{"num_hidden_layers": 14, "hidden_size": 192, "num_attention_heads": 6, "num_key_value_heads": 6, "vocab_size": 16384, "norm_eps": 1e-05, "positions": "learned", "parallel_block": false, "init_std_qkv": 0.0222, "init_std_up": 0.0222, "optimizer": "muon", "learning_rate": 0.00272, "warmup_steps": 29, "train_tokens": 216700000, "dataset": "wikipedia_en"}
Each number is 128 + 24 x the weight over its row's rms, rounded and kept within 0 to 255. Layers, rows and columns count from 0. Numbers have three digits each. The size before them is the row's rms in percent of the matrix's.

# layer 5 MLP down (transposed), 768x192, rms 0.186, rows 566-638, columns 96-191
090:159153125149157107120146133104139132169140158152143111134082137111157144145144108082112158165069123173109092109140156101150158160142103121120131103129130124124124166143114164149136081122095161143128095101135174120139114177138088161140137086130155117099101119114111083130158137144116115133
092:071144076120103150133126125129119118116124149146077135115164120116142128131136116148158132184111146137144134145133122117155125106143130125139121128114157135145159123160105143084145126150155099084121115152139137125079105156153111172202139130118114161179130150095098143117145147098178114131
095:120144125106111176138114127152136129131054115180143110129138142120147115107126131095088146125135108133121033112126141129131170146096113123119111126144114160108128114158121170142120116149142146126110153149144156131150128153139121178108126098144139095159118138129157156080133080154174101142
098:156153128173119149121116187142114151131151145143128118128115135120106089158109145112121112095126130091153063087112128153112114127153080121122143128099125100176111136141136118108150162136190085111096157128098145147106137142170084117136112111083096092150172101125085082137115161140126141103
108:108135135130085115098111183152128145150093158115131134171171119123115129102131133127137106148167123124155096093111178115157173131125087098167127160125158096118105124117169122121127162158133134130168141140095129146127122143101107166151125106139188119128163156110148118110117068098130101176
101:127138135090110134077138174143107120095096110145133135102139118125126161175114134124157128141155138131111107150151114168142122135155130112104136140095121124167161091168209115133158140138138144098134140124100144144125128135139136102161147190123172087131172137117142130130118152134099111134
096:105157123114143105108151152128150148112136115127103082141169171135124131162107092178115141163137109146100111170126133159152104118106136133158115120081127098062135112095121103125123134134141149137111139066177160122107144127115157162132094126128114126142130114124133152116123121107129146131
122:124146107148166118092153157150098090101145087135161150126103107149102117141132098150113100159160137107118120125146084133125124151124130156149134158146123096098118120181108102102151117108114122177111110130122142171135111133152116139094081114164126081120112107165200130107127168137125114140
106:111109111140091130141117122125080165129137137099108168124095159134119144108143145111169100118074116107153147131120154111106122128137154148161161083159128138113126144139144127109158143150095143151119150133124140098118164123128121133126068102137106113161158120091145108116145135131137109171
105:157130139121095107123148147126093082137126134123096133141142144082114102152156140140118189103148110117171146126188129126078103131133146170164117084116111093093137087134118112137103129150124127137124133146132155126137163095162101113163129148078149113093111094136120095075113136132113162126
113:113143130118132149122151104108123108099158101107097139117146147160133153123126156161133105111147140140111152099126134101112157110131140123160084139123112148111138090148136122132106139146124125116122127131113122152172176121133116118112148169153135159105121172164098158094107055100140149121
089:122130117137124103157081101122106091129118136115130109150125138151108103123138140108133168092154180124116126109140090144117113148169094152132140171127134135086092126155126136150135175098123104133155102151136134106078125152092132105118109138093112089159108129138139148099163204091142169100
106:134172139161114082129146134133061162140164098139157130125107174104135173140131121171114099164113155087170154172117139149119121123151121141123117131079131118151126131107167134132152124061128113104149148156128155170162115136096139155084117100126141120136132134098147136156113174130125118127
096:121135120152109122147097092149181104102115130082120091131119149175098138126150103092157121135119134113112136143092128137118139168174147143132166109131165096078125052154089147101133160122121137086137151126158144133138077131134126122135087121126127191126121130131102153127123157148116106121
109:064144119148108105098102113134156153105151126116098151117137081176138153078156112142109120129093102155106143169110145121151161147117118129145131109112091126147128114140180103066146079124128123163132097119103141122124154127156150151101120181129102152088148150086108147139100148133088117127
094:137126123130144111153127111117149133123149109102118105141160158163106111139183160187107139151153184144118147132089176171154112108148099147129113147153123089077099122142132115121155132157174112083090130137147134087159147126135118120175160133103119120164136160128083122133100157118126124097
090:134129098166121098098153095145110105175098110166122116134180079131142171097095179162118125178132109150116148144147131152143108116145151157082126169109130126127156145151151132118149136123130143155075151162147068152118138129117103145151153104170151128099130099092114121108119119110150122130
091:165124166139087181120161146146114123117121117120104124115121096117151111152138145130119121122140101112124174093122127145109107128156151124169131096083091131139102093104105098109144127121144163123134089169111135145091123105099120165160154134101115118129134096163144121134144169138139106134
078:131104173117158118155202154132142129118111128128099150116155082130155105135128095084096142134077080054124134073126115159173117142154140152143129149131134122176095155084120089130119143134162145125101112121118103142167103093120106178140148113155089108134122121103169164158101133136137145097
093:158153132116122108138124110120102146115131116144112132120156144097119091086109151138145131137083089127160125113122112123107082181101114135127080151110106144146140110172093134073105148109116141137122118124157143139134154094101150154148121115135116120130111176092100153099103138145129120130
097:111156098116195152154136132140116166150157102120120148119143173162189107138126129128150149178111101163095116160113159101149185134129131132152141131136158161115144089151114145111133138117108169130121121115131168102072163104138099108079128121143107147126134128115148137119115135151139130117
097:153115138119118122134188127104153135114141193134161126142146137111145143116106116116102135109122070109140133092129123114103124128138119135137161136140084133145141099152096125134155032118086115129121102137111165088091115173107125146142084123125115124147158153142147128122146098149126112108
092:125118144127119119135134148139142142085140111133142136141164130134102093120122114105117159155144126141130107111107160170116121151131113127071107166114121083141091136100085139109126158096145091109136110135151154100151104133141104133124125160143129129150135144129141063169141160162125126121
118:107142095135145136141100162130130154142129131093087158121142126064120121130160162118161136113153107095148135104099151205150133135106126144095150161182140141142104167163084123102117100122146133103078121109102118122130122202107104176149121104162147118119132145102126117121102116134115129123
087:099132110085128145122113139123131105107091136168187121122122122107091130055116176123143131155150139132145105126107128135114118145137127124149127101116114125145106135153097138174129151166099096118090140132085120130115133152063143140105114108159113129131141135108162098117146158133135096149
071:121125128117163117158107113159121123134118135114148112119065156162126154080133132112119104116164138125127165158123131130142107111120128133110092128143139137108082152098108138136113109157116143138189112127113132126132104120106096157169128149143141137166115095124110161135106144099125117122
090:140105131132105115132121124151136118109136137120095105102132145122119134132134111105135170110129099119082125095113190156140140121118111081121123132142140144167166165113131144129127102132135138043101148137102120139122140134085097151129145147128131130113090104104157158141183141140123158147
104:130140122132160110143112131147137097119124157125100125123160130110121101136145108158111128120162134144125149126121130147153116137131121104115112097094151144134172089093119119107098085125123131116080137141120110129175123077126143155131103093134096133093172145141149084128095109130119110149
096:116132175137111123110149126149102103141100185111123179148163137154173151145130116126154129147117110146117159123142118109141109117150124159162149138144142105109152132120148132129160164103114151076106104186090123115123125139117117162120115132148132132168130141132098110139125141128125124139
102:153125065134142107124087130143104139168140160107181128154090186149122127164141103129145136082189147125164083096108119144140145142116141129126124140113139131102085118152110101147136129113121155142131137099134133113114143160113119134111153138163157154135110147104091136129149115171098155147
111:109134138112118141131123121108144118142127173131135136115121136089160110142126130090145174145132146142128139099120107132146107095109147114160107103121146133102106116118132155092114111101138143129127151134130129136106149135122087131141124162111113150107150101117164108118097121176183187106
086:140083132099117129094150103096109102142131158102129174158108142173134157097166135141143125116143169134102154096130137139132138126127144148130099112113158164139140109115111085090123131092111126167157121105097103110110144132134128169157142100149142161098151151118150108110138140183149150142
118:108161065113119093108116137191127150129107142133156088103148165141161157139137138122111088128111138109147143133143130155082106093140082119117170131159145153106118121150090120152150086138104147098103135075160148117139121137185122144113126136120124136136108156066100138154126139102106126111
094:147124128110154100139137127140112153138134128146171139161130087146149165164116126096162156141124100137135074129116164130143096118154117155110119095164136139117092153126102156146164109145157105088141176142138093107163153117107104148122147109132126133119086138154134169155103101137125121168
099:135140135119158135198118130137124140096121156150135161099116102139137121146122149141090162125096103125092113130101112080181142157125135131143123152102159102178136138107110105104132138143153151150127162138095114156131134137129130137125117111135110075137155162136123146113122125147104078122
098:117096110130058138156118102141136128161132159124118137139084100146112154120141123143189105120164141075160126150117105094084136144090108124132115106118149132160129148127077143111132148091128140123173165138093118124118112129146155112117115103113073108124091146146141154146121150177089138119
096:115106148130137156120164118100086114128066148139089111159087155151138149123150078107090126122131151154128149152143121154148129110117156116121112130111138111126147130145142183133180133151148116097119122105150090102153179123138141108093136130118127121124088166157153119109149139111149078113
110:129145131171110137079156137134124098101149146146135127165096109138111129148112079113138128101101131134123134131096104123132166140133150110142126116132113127125143122114159157088150130097090147118138120103126152122138144165149123079122167149107108104125138165123137112134165168115146090103
100:149120078159128121131137126106117160128140116115102127136133152158111094169125114140114168074132116130101110143153098180191140170139141126152153113144174148120118101126141125108093141151124134133128143153149129103187100144123144167097135123104146103152103108115117115125100097168152138115
094:118100133101146102109102075154145115115151104165060126093111123148165146143140118106118136134143118106144102132125149113114148088109099072103149121103116154101140124091117158108151087174146130118123167149149184126092123144149105134159125103105145112117112151125125134116180125128135142139
137:106129114148100123151150105059112103128148100156108121119122129125099140122118102141141106136162117152152154125153090152104142152127151118088140135104102126154139135100131110101174157098125114140167111139142105148103156111130137129171108096136077143102146109114118148112102125087087158115
102:147113108148146142130141133121126141118139121139166152123105155117103122106130111121178142134112164117114121132152120183149134164063145144059163135143124137146182104105130117137110141142101164158109132132123115146109130117152160097097118138128097067114126134115120173123161099147093151115
098:106156146109114103145165162137122113121096147167109134147110152134116107111127145147143124129120121166098135139138167123084166131136114125175162106080182123164110066124150157081163130134133136116100161126086156138154159130131117175162111120135154156089171151100111146138124160121108103143
103:092115119097145133109117136133135109177129117135152160129084140137139135114141161088147131177109165144134071172168118128136121126148139163145103127149156148117134146084089120091125129110118136127123108137153200084119170156140091099152121117143126157105168126103133175131127127096137143134
098:133095145159119114154162092110132091116116120130109092134136165176116148130166101107154160086100166151124122140120097136126130127142138128133115143126120142111123156106129109101126133118129131122160110095137121122168101159137102082104112087159152123138128128157173095114128146140096128168
099:161183164089134144121110143114090122155109068116144100121046123148107109133118114097120105154125163139153167161085093138144170122119135083157134170140136107147171150201152096157123091128121111160067116112106129123100152143123101126140156133129117174120157095124159126155122131128178116117
096:129094110129119088162140101150111140174154103113176118143117142194152136176164153137091151130138127116142158140149135115123152140128127141153120140153126118112109111117121101121150160121122110081083173108117139129106135126110131134118135131103098130163149117087115107173094145158133131102
094:065120112085138106121088135103157134113171147150147124104122167112131173126117142100169138085146130144148152121119127106117111176106154141111155137143140139141114121127152107139142138115144120160120156123157157165109082153112144112140118110117133135120118134115151111111130138178142130137
098:163100125156149155141176128124121161162083141131141160118093104135116080157109139120146174120102177153143139115126107129144123123113120122136135168091151123134105132149111142110157120128137143117130106092111101128145118117091089140136121148104137099171155122148140163114126124127098090126
090:141160150114136150107133153139116110138138140155130107131146104171159091102126105150134158147110117135113111108109096170109109096132136111113133112143125089163153121162107115146117112127198161141151098169144150121116107119099106131115100133171126111134154086128112140146107165164098104152
094:141106125139118127157097122105116111113132091181142174158132147110113098136118087128111157164126108145128118157107125118154123144088169122129137133161089159132112155092164135107129097161115095141146142131149091136089088114119128154106099119096120140129130129119129099115120125168127121092
105:132137132100119109139123122172099103128145101122135144080105130168138136131105140128128124096151117133138110126142145143135104159128133135103099107138099154118114139130110111126087139145115110133155149107160105130103124158162109110102154173086144120163131144096157107128059072140140120126
101:159110168112122091124119149143137127126086153102153134108125155161127133171159117090130133157122168104082119132140094176100126150110133111137129146095125139140127138140118131132124106129134110129077123127102131112122117137101137149130143146101086151168147158126110170107115105120111085132
104:146133121152160119121110110139135144135105108117117120121131137126122081120123104152154153165121139158112117131152154100142107120091150089145152149116140093068130144098131130097114175115179108115150135127095151126138151125129092128163137097088086132152151117120120113148119140091128178116
097:107158109168163117110159112089129165149145094132138131106125141132156125142153138153121169182101119079141117114146116101122105170144152128169148100093134106133093072128141138148155145171143092122096101105114111089107121137134165158158146122126116105113107144147123109157146156094095114154
092:137136114140119118169106117113078144123174099138103162114090152090167138127181153147127108116159113179148102124169111103126151127142135138120101128110122131135120103123122086112147081153129097120141084141123130119098089129135114103124120161118103129162151138117152162136164138131138111173
089:125112158108141130149144139115096140170116199155125156161139131109118128132151131118132169142147104105102097116099124183122136149168163102096114137119145145123118155123102106162124122101119132100121126137145066116158072112135169170116147152068144097168148194143110111117098105119100171108
129:111126126138154123121170147128181140121117103138153125142142107116152124128094104134128141090111108140132118062123091142090120152112141091177101100112124128152124132111135137089146146075158157145104132169145128117111130129104105135116120111170160112128121084126098139131153105120144111110
102:119106100119137159152126145097130166109147126140135114150121136117108156101090174165132098139118144145113131141129164126106083151146143143116133147101144189141109105119096110113110125111112165104118122169125106152131127117131129092143113110163123102139138097129133116078114132152149126108
125:125069121113129118106127100136117128168116118171165116168163162129100169117118094111147113138102094157141109156123126146134143128065147164107116093143120125129138176139155096143106149167089101132109125160112142102130155108177169100125154127131104118168156121135163176109138095158140118134
092:123160166110125134121121131120112102117103162093136130145117145188102143124132117136141115090129110119142125118082109102170117121078115099136146142056126077121163164103140170123134100163115122130107140124142137122162157141109144120121192080110160110122129125189117143080111145126147160134
105:126107136145134163133174136128131148125111119098136137142144142145126124125100145130111157079140151097141175143113119104133109122108149131113095139136128101090144143128122085146127145149106180147118128104151099102130111152108089152124131142103160129139094076096109119128139130131080137112
086:150172142136144142118133104152130127126121135126128150142128107142105111162144128157133128154110116167159137097116140132088104115127153142134096101161138147137130173121155155125134136126134095082115187101106093094079091132136135089145112140101108111115156167135126096107114099125121132151
106:162094118141133097101105118114124114128141121147093111149134136128175061134092130101145117137152116126122126104132161100142112148122153115158105131105134117121200174083100152111091121114162090120088119143114085145133146130159139173160152145156078149163146151136102123115093130123140135114
092:125079106099128120083112099138166113122119127146176168129091144121130130113161114109141136146152123145150140124078104099094103141125130131144172140135120146166134144070092107157148121159133136140089115159100140100071103123125143086098110146136104158157128133120168138143121137124166103100
086:114133126117133131172100120152144127121135127139090151131112170131117080130161153112110126143113114070150164155138089136092125108138117112129157135126101131152100121159100130147122151169133130160135136144122119115090097100111156165194119175109179121150114117136088151109100170149142104142
095:161120177132111103095147133153135164147094122121126153118150133105119122134097080117164113109140123103135119086137150061119146131107136078147129085158121105106140109151131156150086119137108119096143114095151125141124090101114106133108126094106133180132093145167133173142186145147091120134
100:193163097130108132158071140123113080123108085113128138157151114125084109120113131140090134154132120168117169159132128109110148130144188108137181132164133130124123132137106141153144128116097163158091116136130118117082123125119110139085107099149126168131134127112148160130141154124143125123
111:122098081126082187130125129135103150114098132156120097082105139151141143132119120161114099143168119143108093136114137106142115103101120098156140091094079152096108145099152139104165104161157115138113147153146133141157131144119129131170131134125122108113119114101145140138126069135151129154
106:123080097131087137138083104111144113124148131123148147116099144140107167124109117148104093090142085141105106138128097128128115131143124138142145142099121126102132114135125103086149138123147114113159109140083155138114154138125120156154195130178144120154154099154078159118115112135097171133
094:136106123110186164126172117094098086158094140121122124145107153177119113137108118108096123140136102122150098124107102136105095129165153115136064115138153156126139138109173126129159191129101097092116134172110120135113141119113136127106166143122125114159123149171133106125144087144156147158
079:131120122135139171127136103170093140141117166119119133108100094107139108095114148131068156081139162108129109129082097154123130142170133139120149123140126135137092103145098129105138162157130107141113102147146086135119137103168149099154121170133069117133147132152130123104123152148157153093
096:117086112128150097140134064168139131102107152132107106171113110167178124133112126134150114150157104101125108084148148117097145145137090131117136090139139089103113118121118076086094126119136166119123112171106177126152123133114116086121125121136105092120107148153160115128146169136141144152
# layer 5 MLP up, 768x192, rms 0.132, rows 567-638, columns 96-191
096:087129112129124158133149099140107132113145077130108146120104097099130147122127153146123123097125122134108154126122150125154127078101111151114124134110138115116129140113152179135131141181111108122142088060122135120153145114120120065112162124110117092108156106134140111140120081144141154156
090:089101131110148151125152133175145117141141142150126097111112149083123087081146122103127111079157116121108120099105108080173106109117107085139123127161143126076148126141158138133141127155101125173132139142135098121166185093130140169129191077100102111071123132119132103134133103141134123156
094:119108136109132096139121112164131147184080126109081118128123148142152144152134127103103156098170148147140111115102173117145115134113136092102107181126182173130110097120111103155142121112156146138117096132139112144139173098112129172125096153121118137150138133127146123112184089099144155079
104:152065087134151115114161138182124146105152107137161147118103140139156138129122104094100107154175157131118124143154080132140147139104124108115135105113072149150148127116136094107104163126095145149142123104116074147132087117157115174146143149103074122108156101113122137126131127122149127083
102:119128076088121162066135110118116143112141126142088123121148099144153155137157166106145109085178111112094111120121096131165155098104113139121103147117107104120162085122121163157145089119145148162137111115128121090148139116080117127183161151147138142123103124140151148112124150113083166153
099:139169159187103118139093115141129143189160114105150127170103139171135120107125143104092134093090145091104159109137125148128119111175128151149127129061161140115128126126134100154141105140138144110169165198108167160108116115140168089087145144111103128111153117149122128137149147166091129136
102:167096127141137132104134132094166121093165080138136139116137114145114095133123135111130084130111140103129131131111129125110158146137087155114132157174088164119120106147143090124139116117100129139163145098139130144161122103136151104092123138164114175095165122144148165131103152095099111135
101:103135137137072138112100099166106117143117140117138140126139107104145184098129146137113162105078143140166141146140120121166149131126144137114086150155127155143142114129140167117080167096110101145189112134136123133151187084148159117116140176137178101120136130129128128149098152106165128114
099:098121138129136091094125094133149138111155136079109147137104162107145181150103099124132143111134145083121139155137156091120122079113138108092131143144148154164145149145123131104114105143095165121129100068115153130125119108130130160132123105130153128123136102134103146156097101161072135167
107:077144116118140121141117108150150132103136130167104079140179087155167193106139179139085124117078126125141126156124154133100156124107119187095138150090117157095147138139107167114145083149104096124144111136137101177151109132116114127150095135166124087124107144142142133105167119184094169164
096:137130147076110103060158139103127135126113113103156136150132091132108132113155106122167142140151081117141109112139114160135148137133132156119095125150115140144140134167143111140144103148196142105124150093112086142157143130144126153115154141124135145117121115112118141134094086131118151109
108:095106155120122143125138092102107173141151092128099168108117170120154155149159139137120132124094172115150152154106114133152147113136173098134115147093123143136133154101139151134076180150142184142151136118072131155094096134142138098169106115110143166067104138170153144123129155178128154170
096:164113129146105113136121093143160144137101102151112153166105120126086176107142109119115140129172201073116127141124181097122161149154139166123136115111163112141149143153163073199076156128134113103095111158104136124115122126132173148158159128102148169146112099103139145150114184078169110080
094:100136108122055110130139120126138126103117096111136142116133135107114150108097178116134144131087144128141123124148100153098165123164107175147141145073124137115129113127158136130167158088143121112138131120109100101120135136166136089072125157150148141125095117156107090194132093137113147132
099:112150132117111106185122137123147149142118105143107082148132102156121137082113112110132148113129132112138146156081157112133129129159143104124142201098122119120112103118133065159115124108142111101108143102146123099076143144140134149130132129128129138084082132083166114147110099118158114160
102:167123112120105149127142115130142124132127152127116105097129133110121102122121124086121189090107121109077122155117185096142167113127130192125129133124155146164138142137166145099133160124110124146158116093141141133115122118130168137091163132165092118123181113105148113100122097143164105074
098:135128121124121166127177088102110098127149118112088102107167102139085082122125122122135144169144142089169131116145159102122140131122144128122099145131123121116110117119117096115146097101184132167155103150125157117079130153129136097124137099088127137123114106185110155142156142152145138129
076:091142135129148143132162176105128129087099144152078146093122102109148162127102118143120113124150171103097133159144143144138110147105122146135104144190123166098146151154110143150127158153163118148146122140146159102110104119109115145122079096117131151100109161153131116136102102126107152124
100:133174102132123123138088142121130111136131102098101111124124083148106121176129129107127141093182118135110144110105131138119123122148157170155104137152171129140134128144142144137084190125117156143148169112104124096124130128154106142147107121145166117130111118132146109141111121135151061101
104:125119130142147108125118117143061096118125124143127118154106099151124145108087206083138134158131127095133115109094133143155129139128112137108132170125103132153150101159121074163116109116119116089128107103110134161128131142144124127169142144119133109128091131093125070134148153101117128145
106:118105148122079147125107111140129128097100108154127136148120082118101149140121127154117160149091172149135140120108163142171111128084132149119128148186151168103139124124128126152116107109153131143137068127173151093117118123096120072158154112160120135120144187122162115175102179115128121114
090:095119158105156169169127129143151131111144115124115088142127134145086133131142097134122090123100130105118122109136113140137136129115168116131135148076128119146165127114155105109090167129145137104127125112146092075108143119162115158145100131136108102153119121083125148153154166154157141134
123:154129140114147098119111080168094148130157168117096134123115097137115169139169137121138127129088138140116170088137127116129095129139139165149129152134108110149146129154151144133140124096118197105134194096109112183112133152123140131120103137107129156105113150105114129141095135089149131129
093:115112119100134125100132149126088120105156146112079121152150107130128166122111123133110144144109124130137134123084155117133098153188140094115114154140142099119152109178133156169132093112167110145114088086111114073156111133141150159120143153128149176168144131080117132101134101091086139101
069:157131155107142163141110120110109176106092122083143101119092119160123126109120119171130136119115132137138140100156139137120104113118126159100116119107127104146104157104122126142159180126115126147142122136111105121124155089074118128126150094087109158139177175126115141141120146144131125135
092:137132140091095145166164133133142101149136075154101141110119132180104117143117112130131145137151185113126146152109123102119145125135130104113134135148129178151123180128138149102140130101125154149123161114169108095126158133118152137136133156116110133098142130116112091120153082139155128196
095:150142136099128125183104115182157160143131187141116143099118133069140086179116173136084077101097125101122102125143109150153112099131151111128130155134116135122150137134118111114114158139084121129115151123134110169127116139112171145113156151123154082079140140118109159144126106128142144112
105:139119136080135145061142129118141081090136162137131126069115162186153130138095145123143118107140106120099123133136118153107156111158131085155123120091101158098156123123132082129144149132131113115126121140106106151124075132130104081163091114101143149145144149159120134122131182123133168135
100:133101174123092139113128188147124170159095098087081125152158119153176119102127142095144147126142104170138131143123100098120112128107132112117139114142143169142128160100147112164143129120130110116133163101122119123166129129129151084119117153139131103095166089055147112158089150066133091093
117:115128130091144110106123177156151104154173097120137129128123152161172145112137135125151120098151142094094166159126152100121141121071158117116125134132113116121119126077113134136155091125137101126129170102124121100137165109105062141130164147098131111074120118155133160139115145146113148134
088:137129165122158141143136186141142125116114136109070164125088100095104082129160119105136113132162180139141144160116129143076124158113137123148143131135134070177119106113138099133162164135125131157115150129148144122121151097144104138141154124129156148109118138103072119157122111133138156139
113:152120163134151104084139147148110133175106142113145140137157146117135141085146164074157123139104151150152118130120116167137131152148147138123108160132120156092141136092147113146094112117156186169155122123129098140138150104141106125153111138103132156121154095098119153148128142121137076068
094:118134099121133132112090144170154147110139067120141112142130107133114101117148134121128120157143144133118165129137121106131185111124142110132141133116127116135155082132148159130106103154129153131122128124114129167152119075109153086095103135149133129080164118154132119113137150145163101124
110:106120141096143127122129093088160072132151168103097081109138128101129102096148156093161129125133164173180164108103137119128133085141122151138144099118111110149127107144112148132139115160098105141121134124089091122155137104142162121127149115101155145147152148112113115157098137163118094114
100:111060112157115116147142160141105147127163140130113129114098115139142115125147136112141141133120134124111150154161129141099108130123145158136154123132170148177146118138078065102155142148153115181133155113181078125076128140132143122158150148111097115133114147128140107136097101113122158147
096:119106142120093125124174175098134162149155175121147117140133139106161122127145099130131124101139151117167105146154132112178137119158143142117098144125103109125104144160151069137139128075196153143136138094189146134147143086144124190151146145134120110151112131140094136175130126124138158089
100:126123135130090114135128119150102188122179127146077124099121113114093138109101131152137164155173113168076107117121140082102109135082137154103133154119110116138159159157106141146150129106147152160173109121172089095172149109106120218119108114101100100153115125167131127137099096115157123099
102:144131154104137132129131157102091130109159109150142133127124118184111134088136111130114119173110093138117183154128140156141169109137132144157151150108122114142106103155164131192195099069123095103093095137129108148113114133107152124127124115171090102132117099136097101107151118098106119098
095:173126115095139138116119182062165080152117088093096161148126103130115148159164143116135139148090119163130111126121131130174077164145098119116124138140135120142131153123115111099090145104131095121138112147124107112111158132137111135201155151115137110133158142144147145114142100113103101117
118:130108137120108141154127112120155140110147097142114079164117130151135144110113132112114061136120125150139175136143083127074134139121147130136098111101157095111167170140133132098111119119140128144135085148163100060163098082130115103106129134126164133107150123125134109114127150117101145094
100:175113138133139136147185163112158134124140099139134126110184158129123095130160105118095118124114090146145090146161106124113136144142132124159141136099186098111103146110134109184104167156131152135155162107111111110137138147144107116123138118097155172104122119087077145074160088130126116061
101:172135141137137113120086097114160133168168094105128103154142131134131149112139140155119145095115127136085126140111150129122139091104122128097124140090137159109127180117136131159124120159131158109124117133218142114123142112146126115123119144130126116153120124152122142130122137111116127107
114:103126157106116165162118153140139120085158126140115131102068097130111130125114156125131161094128161122120122148176145125141185116171117159164133129111129099153147122136098165130139131114138132093124089110118112089118065120127155169154106105097116147159134109127101093137172102150158085115
092:160114135136128109108153153113140103106105116097131078119154134130134147126146129075134147125133139158169152174088162130093137104139137087148083127081128067139167133117124148070127144129141121121098123141130100143138114135101133103133126149139159084116102148113129113161130100120089127094
102:122140119106146102120104122156108124111136090118104163088132157128148117144131147131129145140142127093111108143139112139103120070164165122125114097116098143120145134112173125138105083113134108115129089094137158147161081134141151129153138108104178142104132148104126126097091155109114152139
095:097125131126112127167105148144133155129102120153112079103132133159121141097097112177133143114121113135094114139142154128147124154137122082125149177121138083134123093132122098153143068189127172143125125165119116054139124115120141096140135136082146138124131088120131116091178136126065075133
096:138122129129127149103131129124174075138170163131120115076153125179170114133130115116152120111106151112127102116163147161127154095143092165108114147114100112124085093168125110103137102122128159106130158102129147121121120123111162086110160122128126134128164101118139144159094134171140128083
104:088155151123125153163136144110134126118159120149085151129120115136119172084121151131112089149116133152133108099131096106101132131130117113137146132131107088116116077169147130126148176112148138145104121126133129165188126110110159156112155144114136144058094101164144106143137140131142153139
103:162128147144059132128126103100108092131112179167132113121106127115101149112109136134128145105122169099149141114119141081151101139126156118116112147129156132113116136109147101130102114144133130135111154135179142140155089141176147110119100105146136164100123121131113133150118124116153163156
092:136110096119150147190119124160115162104151134152120145152129165117132109114152117151098168147101141137112129130131101117111165154121180173098114135147116102130129095083160152127116154101111100155145098085152127118082120119115121144118184095143100098096136098133136107177136119131107147169
104:090163127105119130161105134177172096117132152166181124110131117127139143115114100123109138132118143149120109082160143080144132133095114116084103130137084137127138118079140131101139112139159124133088137153185124092110164177109103130158089152085159118129105156134084116129088171155139151138
108:150136135133136151088144122116098134141119141140085137093130138114138116115115148130115109128128153133077143130106133160118133116145160141113119132120067111118154092139108205157161101142114162142169089078139149141138127107118169068092089103113128180105095121134136108114150150144156115091
096:079156114112072133151099087146123156138140119149107143112155110110161113103112172110147113124131142142131135086148118126121111125170114104102120133090081151116099119151093148147166073122148144142140134165128116106144164119103169143108111098165148133098135125162120136115132154162165171120
099:150092143117150140087105145113130158121118122157112110150095111121102141135154120116127143139111133118113097127094180083106116133165116111100129125115135133103137158130159109153150114161128113145138113134126127128159156191138098095140151124130143098168119130132105103125110156175127132135
093:085125129129152110151149170154146160106124163107122129128162104100099165146121164145078155142147146122132167174173149124157137128151121125170126127116123093140100090129123102086122071137132181098141115123164142165120160161104130116125156119122136169140127089135114120121124130150147126137
087:103135146111132125083147152081128131092134084126137076122121141123163136090103116111095108117129137096116121148139110118151130117119099149174118106162127116143153111143136145136099148131158104176141100147144146063094124111139139064134106151127081187157144079119111103148130144156145141080
126:117139116140112114116125133151146094147138141107141131130111126145113096147127141121133154102142135109075164119127116111121125091110152123154112149064100108115139120127174129168126113110099094091128136116153105182142128099132114152163123132119145130082151140148134071131127136125111146166
098:114173097142130148137145110118110129093112112089116147162183102132120149101117151147101103115116131101095090154131129114150133148167103087131117143137117192123169120144132147122111081132146101146105149143130143103118145092132140156154152163139093118141140079102159111121164093121132123140
115:122117095123146116198129096099156131115090080160108127205150125117137158145105148087138124146136168139166142151123121122155160126139130182127073128081141156157142104103165124123140178113145117113127117124121073117093155091152127106137159117135129129151149120149158152131152116130134104163
095:109151140159111118141128122103079157128091128104152123097140109107115105134128089148127145123111146163117141143162113148099154174146153143114117159138159119142155089110146105124091132116174095130143092123105123116106117193184134102081128170127134123154163096109155152115110097131142109132
095:132124115157094118099123142118119141117127128105146104129150099145156091166122125138101129053097090151132125150124116121093118109114131139107114124074116116127141136187122122092089127132115129079140125114119120137163124112129113155158141164149161131109142131097102134126125146160113101145
091:120131146128136119142129116179131114131160082099107103085136106108084119140165151139124137119187104122123157165122111156110168116150164100098147111127149148130122087170148155131130154137084160112134128131124150151162116103136134133104105105106120155160130081074104111117162105139143106148
098:118138178093123151155145092177111172119131131132126115165116097141149142091083145085174091126129131124200114128124165126135139109135156102100119096173162147143118138126104138134157160146174140116125137152174098130143169098130151129107171124121147097144141093111151149137139157143102125143
097:129161140125133140118148121113092122136160114096138118113169138179121166103102125126119116140089136123142096107135138125105143159104124119121128141075074109139128124133137115128151087120129107109123172184112128173061122142091125168099112118094119138163172153104096149144093155143138094134
089:145090146152131129083144157166135159155133154124146103118124117134125118134069128116108123108130100150129149124127107111111137172115094139111108152121130141118091153085141152081175103113095127134110126134188115089163138104138110135110096148133137158143176139158167134085146109108106081155
097:126099137101117124157156147135142141114134129152109131141143140143190111151137137147124150115126133143120152112155119115124182106123103132144141116093161119159128150189125126129068156101159144116114124098176113144126119135092142103112139135131119153178108127134094139159147137141140080168
110:114127100115109145149146165134133123120110161128141121142084130078116104094147136115135151132118137131145120139122101149145111096109164139114117156173143110147163092118115103134126123159166086179156111142146122139067088116135105152125173113110132083137141126155122125158090090126102114113
104:131144150134096156101094128144114145143099096122150133108193139094149122092115132094095116120118140125095122107092164139113100133171132138103113121150086108131143090127131141102105116140131141106162150126135143117158135149116122087109085116144120140099113091139161108109122147088166112119
109:142116139142104122079103139125130161168115115094161126126165109135096114126094104105112122175108124204145139123084149113148119149124121120094118165152112139101136130064123114117110154148126109150099133144144126117101112133123111115113120143110192095144095115131136107138116118153145088139
100:140118124117152183113087151128130132107156112140121132074142127136098085127134117117135171114099148100119096160172128138134141142091115130135085168119126128126120145074101163111184181147139142106137105166167139123172149122154114175160124126127145146125107143196138127129147086124140111097
085:120132162143121067186123108129122167085101124105094102115117078141119123099161073114126135089116114110137117114130126159119107090145135103140117121071140073135151137118125089099124122103119088109107187157154120144136135107125114166152157131139148159095159116096118147138143112091102097116
098:129128176099177096123145135085095087158156124144110116108120158185145151141142169132073150168108116160124133164129112117161145126176107146126136145097117136142121108162149144130127133105148096120135148142143065135120101109100131091152117099112162145169146084127117140124074091159167138143